python train.py --n_layer=11 --n_kv_head=5 --activation="swiglu" --norm_eps=1e-05 --parallel_block=false --init="trunc" --init_std_down=0.00518 --schedule="wsd" --decay_fraction=0.591 --decay_shape="linear" --batch_tokens=[16384, 32768, 65536] --steps=8241
Each number is 200 + 20 x the weight over its row's rms, rounded and kept within 0 to 999. Layers, rows and columns count from 0. The size before them is the row's rms in percent of the matrix's.

# layer 3 attention value, 320x224, rms 0.0875, rows 97-103, columns 0-223
091,198,156,202,226,215,224,199,175,167,196,215,188,193,193,175,180,230,207,164,209,225,205,211,216,224,205,158,210,232,187,221,214,226,180,222,236,202,197,213,197,206,184,225,239,184,203,197,252,201,210,198,194,201,226,200,222,197,195,177,235,210,184,189,186,167,199,210,226,203,178,194,204,209,204,185,183,213,189,193,217,210,192,223,210,220,205,144,204,186,202,194,198,177,224,215,210,223,185,173,173,211,201,171,152,198,194,208,197,193,180,204,202,189,177,228,244,196,210,185,199,201,186,188,202,195,174,198,201,176,187,208,171,200,206,203,233,201,193,178,179,202,229,211,184,164,158,226,214,191,204,227,200,195,197,246,195,204,216,211,197,208,161,215,204,218,210,196,206,220,196,236,202,190,165,218,216,209,194,196,210,234,198,206,249,135,185,211,214,203,187,195,200,173,201,196,186,210,190,201,231,187,216,163,197,230,243,157,178,232,202,229,201,175,236,188,191,215,204,212,202,209,167,171,193
097,193,205,248,174,185,214,189,177,216,219,166,218,200,190,206,187,211,184,176,200,212,252,213,207,190,206,218,164,201,177,190,193,174,202,209,156,186,183,201,205,211,185,237,187,158,218,190,195,169,211,195,210,198,202,209,203,216,194,196,191,180,187,151,194,162,201,177,231,201,193,218,185,202,227,172,206,205,195,174,205,176,196,198,151,227,195,222,214,196,215,202,251,209,252,191,191,206,200,217,186,209,191,174,217,191,198,208,226,201,203,202,205,157,188,197,225,207,170,190,183,229,184,214,210,193,231,209,176,191,237,154,191,185,199,191,252,190,186,201,192,205,225,194,218,169,168,207,188,202,205,194,233,207,181,198,193,191,232,194,190,197,191,176,202,150,163,212,186,238,215,197,188,203,198,205,200,237,186,182,200,197,213,210,177,213,193,221,223,197,190,194,183,187,189,200,213,216,188,204,220,248,154,210,230,226,218,172,186,225,178,203,184,239,174,210,187,188,241,198,188,205,225,199,201
091,213,181,200,185,222,211,196,197,219,197,164,201,184,181,184,201,222,192,208,207,219,165,241,210,215,223,225,221,154,166,231,181,180,178,219,182,212,216,165,189,187,217,213,182,203,188,211,222,249,200,213,180,195,206,190,130,203,203,218,202,191,191,187,216,196,181,216,165,175,190,181,222,179,191,179,209,160,201,184,211,185,192,203,225,189,193,186,214,184,193,207,185,218,209,197,262,158,222,184,200,140,246,198,198,158,209,190,176,196,190,186,209,198,187,166,197,207,170,200,194,170,218,219,202,217,212,155,222,187,178,211,208,192,188,223,193,198,187,184,200,156,194,195,205,217,208,183,205,181,192,198,210,199,181,173,196,203,208,212,204,223,226,216,208,240,187,221,215,204,221,167,179,178,234,205,225,208,182,204,189,200,203,203,198,205,199,184,201,187,192,178,197,196,188,218,204,186,190,216,202,212,225,176,203,187,167,184,222,170,235,187,175,188,194,213,248,221,198,209,217,232,159,172,208
095,221,205,204,191,207,235,208,180,181,213,195,195,182,255,199,176,220,222,182,185,177,193,205,206,202,176,199,176,221,209,180,201,197,188,200,184,211,183,216,168,215,196,207,188,186,215,171,271,191,181,214,196,214,207,207,211,208,166,175,181,204,219,153,214,191,207,188,225,208,212,196,226,213,206,195,189,188,204,199,219,198,189,242,173,214,215,234,193,155,229,205,201,178,193,212,246,157,187,227,218,218,176,179,187,185,196,251,220,181,207,225,214,176,171,202,176,187,175,216,209,204,233,187,194,185,208,235,161,186,206,227,187,230,160,192,185,217,205,205,198,189,224,200,234,197,195,178,184,218,200,207,198,215,182,200,210,180,223,180,234,196,201,191,226,178,173,189,216,184,188,204,232,210,189,214,218,230,174,180,200,228,212,185,187,200,195,183,195,231,172,215,222,181,191,159,184,202,221,233,207,179,197,231,156,222,202,178,185,201,181,194,209,211,224,156,221,215,193,173,210,204,217,190,217
097,224,202,183,176,174,223,214,192,189,211,136,215,204,226,180,241,214,242,219,177,237,230,183,188,237,178,220,223,188,199,219,204,207,190,217,215,204,213,160,231,201,208,201,209,171,184,198,191,201,204,181,221,216,195,187,211,184,188,198,157,219,216,217,206,205,221,185,197,210,228,224,249,196,162,205,169,223,194,180,227,192,196,190,222,215,181,210,234,187,174,167,190,181,225,191,220,159,193,191,214,174,158,183,190,209,166,188,251,192,222,217,209,193,191,192,203,192,196,197,221,171,236,208,201,208,200,206,247,201,204,217,212,208,205,195,192,194,195,197,193,206,182,229,189,224,208,196,203,170,171,179,199,215,211,223,227,205,201,218,218,220,194,196,174,178,177,207,212,218,235,211,207,183,224,210,194,165,195,195,242,190,180,197,219,192,217,174,196,222,169,202,232,209,225,196,198,217,214,187,209,214,195,206,209,235,184,215,179,208,236,259,192,207,194,199,210,174,200,182,200,183,236,204,204
093,172,193,195,187,184,184,190,220,237,207,171,192,220,159,207,184,227,196,166,173,238,213,172,204,177,223,196,186,186,202,221,200,233,265,198,217,210,164,200,206,205,200,255,175,189,200,208,247,163,196,224,176,214,222,187,209,257,219,228,190,173,190,177,197,225,192,196,202,224,196,185,213,208,169,185,224,218,182,195,214,215,226,187,206,197,231,210,200,163,186,204,214,214,189,213,212,224,191,193,184,194,202,214,213,211,198,181,156,156,208,217,196,199,220,201,218,202,193,194,202,188,176,189,208,205,183,193,212,209,175,205,200,209,235,224,213,214,183,193,194,192,173,217,218,173,182,224,139,199,192,192,167,221,220,185,217,211,222,196,226,220,198,195,192,229,237,200,186,195,166,187,206,187,193,195,177,197,179,205,208,171,206,189,215,177,210,186,232,210,179,190,205,201,207,199,197,186,194,209,199,201,189,216,235,222,221,179,181,182,162,207,195,240,202,161,231,181,214,233,200,195,228,184,201
087,202,218,188,204,218,229,221,216,207,207,221,202,214,178,223,197,189,197,229,181,150,207,199,227,218,208,202,206,196,188,204,203,193,228,176,211,201,186,213,194,233,189,239,170,199,220,191,214,188,205,217,191,206,191,195,210,183,197,185,215,186,177,219,184,193,183,211,182,203,230,208,210,262,210,226,198,282,196,215,194,225,194,190,169,198,211,217,181,252,222,183,172,199,207,186,208,194,202,192,223,178,213,193,198,201,218,200,185,198,200,223,180,163,228,232,197,190,177,203,190,219,204,183,213,180,190,206,194,199,227,228,198,180,169,225,189,183,223,195,172,186,222,210,206,150,196,222,202,179,228,209,199,184,224,203,235,207,191,192,210,162,206,206,190,213,186,198,187,178,182,213,191,192,198,195,241,222,171,201,169,193,213,189,176,171,179,181,187,189,244,198,225,176,194,206,186,232,210,237,211,176,180,203,220,200,226,241,220,217,221,226,197,176,213,200,186,232,199,233,264,176,202,184,192
# layer 3 attention output (transposed), 320x224, rms 0.0892, rows 97-103, columns 0-223
096,215,216,179,209,196,164,203,219,196,176,209,201,189,217,214,239,230,198,184,187,204,164,218,236,184,209,194,174,212,203,194,200,223,197,188,192,195,174,186,176,195,202,192,205,205,215,205,201,182,202,214,169,167,191,192,231,154,183,168,250,204,154,231,191,196,190,182,218,212,162,201,216,213,219,171,184,181,208,204,187,245,224,190,225,197,206,176,173,211,178,192,188,210,189,191,224,182,200,206,213,224,185,179,166,192,204,211,200,202,225,204,207,177,206,189,196,205,210,163,200,187,177,204,176,189,206,209,219,219,170,215,192,222,211,199,207,193,157,210,252,180,213,229,230,169,199,197,200,241,226,201,172,194,222,222,197,176,192,194,197,194,181,231,186,232,226,209,207,169,155,223,217,196,184,217,170,214,190,173,183,172,170,206,225,171,175,202,201,201,179,190,151,175,228,201,209,203,188,166,215,240,180,196,194,200,226,208,176,229,233,207,187,198,210,197,189,204,239,202,221,190,172,193,218
097,192,206,215,184,192,183,187,180,197,231,180,219,219,165,217,208,203,229,181,224,204,230,231,210,217,213,164,237,204,168,176,153,183,201,211,173,222,222,186,180,230,199,182,183,218,238,201,177,204,229,198,174,213,159,215,198,174,240,192,183,201,160,161,161,182,205,218,204,224,213,203,169,215,200,222,211,217,222,180,202,211,193,212,211,217,206,205,227,204,189,200,224,188,203,211,200,220,219,177,196,219,198,213,236,162,207,203,200,225,184,199,187,158,187,220,206,188,161,189,198,234,211,205,181,196,186,206,186,178,207,153,180,218,164,178,223,197,190,187,188,203,220,192,172,195,166,209,189,190,220,210,241,196,180,161,185,166,196,199,191,183,208,210,183,186,171,202,152,211,181,205,193,209,215,196,190,194,207,197,215,175,195,199,154,191,206,207,212,192,202,153,180,170,195,221,205,218,161,210,201,208,181,233,219,196,228,198,171,200,199,181,210,240,182,184,177,196,187,178,192,200,194,229,186
089,209,208,212,179,220,214,192,230,237,220,184,229,198,195,197,155,185,169,165,224,185,174,207,197,215,236,221,210,193,182,211,204,232,204,225,175,202,215,231,200,204,232,145,223,212,196,228,202,198,200,204,190,227,190,225,211,231,233,225,205,171,181,219,196,204,233,187,159,169,201,190,210,212,183,212,188,187,202,206,199,206,187,170,188,203,202,205,192,206,209,188,186,182,202,212,201,161,170,200,194,192,184,221,199,154,208,234,232,226,196,211,189,223,180,187,199,204,160,210,197,207,207,254,153,197,210,160,262,182,163,200,205,207,183,195,171,191,199,198,207,198,186,165,196,206,216,236,225,192,250,178,198,194,202,171,172,166,204,216,199,160,189,235,197,204,196,164,197,203,202,183,182,197,222,214,200,230,209,191,205,192,161,203,195,216,190,199,196,195,174,223,181,228,163,199,186,194,187,207,186,208,226,214,228,196,198,200,222,179,203,181,220,194,199,221,206,229,195,204,201,205,195,179,212
096,235,181,212,214,197,197,192,226,186,179,186,205,217,228,206,206,198,189,213,209,195,235,231,203,189,194,157,194,207,215,185,191,230,169,190,186,196,174,234,186,180,195,215,166,197,213,194,231,174,204,215,203,172,200,185,190,234,126,209,196,172,173,189,225,186,198,197,234,202,176,180,220,174,208,169,194,215,214,173,239,216,184,244,185,201,204,174,209,155,202,226,206,228,195,207,218,189,191,215,238,202,204,173,221,192,157,210,219,185,184,226,213,180,199,204,204,197,192,212,231,181,200,208,187,213,179,235,182,248,170,240,200,174,151,230,229,173,200,186,221,201,241,208,210,193,183,210,195,207,198,173,193,214,176,201,193,243,195,199,202,213,171,191,191,185,191,213,240,213,200,194,205,200,219,202,201,175,152,200,195,217,191,225,206,188,202,223,196,229,186,194,182,184,189,210,167,232,203,203,185,180,185,203,159,183,195,210,212,199,214,186,235,194,184,186,196,214,206,178,179,215,209,202,190
094,172,200,197,190,219,214,220,186,159,195,207,198,196,204,169,201,191,234,192,201,204,188,222,202,215,181,200,187,203,216,213,199,192,198,201,221,200,182,198,187,197,224,223,198,197,183,157,201,203,198,168,204,213,186,223,204,290,114,239,210,216,189,190,199,204,161,193,178,183,196,208,235,195,211,189,190,198,181,190,230,170,172,188,196,191,208,193,229,179,207,186,196,203,204,219,200,191,168,210,201,210,200,202,220,212,219,174,191,243,198,203,220,213,204,195,205,193,218,183,220,210,191,218,189,198,185,199,192,177,224,203,187,200,191,195,208,192,183,223,217,173,166,202,250,193,192,189,195,186,203,202,181,227,157,237,203,192,208,177,206,181,225,190,194,188,187,200,290,217,224,208,219,177,188,196,207,204,155,206,180,210,193,189,223,182,190,191,219,207,179,167,206,193,174,190,203,172,182,195,199,170,210,188,243,193,212,188,174,189,185,188,190,158,196,210,204,221,211,172,193,172,191,196,223
099,208,201,195,214,194,148,192,204,162,205,186,195,173,175,180,207,205,219,136,197,186,167,164,202,194,210,210,193,220,176,201,190,237,231,154,221,218,182,180,203,200,215,209,172,198,197,221,252,183,181,188,176,187,186,184,254,198,255,214,190,167,245,214,210,225,228,214,198,214,203,202,184,200,171,176,195,211,187,172,228,216,234,201,207,202,212,196,207,213,169,197,175,214,206,181,204,211,193,172,191,186,218,205,198,208,179,174,194,210,181,240,182,201,224,189,227,201,226,207,207,212,180,220,189,211,176,188,182,219,199,192,202,200,223,178,179,201,197,248,183,233,215,184,196,196,197,153,204,223,203,187,185,218,188,190,208,196,221,185,229,213,207,203,198,233,193,192,170,192,200,236,193,209,237,206,243,187,216,216,223,221,192,200,213,193,173,176,199,198,171,202,191,218,194,223,203,207,216,207,185,207,205,192,235,191,237,185,218,201,162,179,196,195,183,175,220,186,172,211,203,223,226,206,179
087,200,185,180,201,221,176,228,201,218,176,228,187,188,202,203,224,203,189,209,196,185,180,176,212,196,201,195,177,179,192,193,181,211,183,121,196,229,202,199,201,227,209,184,239,200,194,195,216,203,205,180,194,198,200,190,219,139,151,205,190,170,220,206,191,195,184,198,225,212,205,195,177,195,218,195,191,207,237,210,195,197,198,206,197,192,187,207,194,190,205,189,206,206,189,189,226,191,224,194,194,148,176,198,208,157,195,199,194,211,175,208,169,187,197,212,198,154,223,207,187,216,231,181,223,200,197,240,181,209,223,180,212,196,189,197,227,176,190,151,216,211,218,190,179,198,164,213,216,164,214,198,192,199,225,194,255,207,185,188,220,186,174,225,188,198,186,189,203,188,220,208,186,211,198,197,204,207,187,174,164,204,219,217,198,235,212,161,175,194,224,164,198,181,216,197,226,229,197,215,180,192,210,192,212,221,234,192,221,246,215,193,180,168,180,194,161,176,230,225,163,190,164,184,171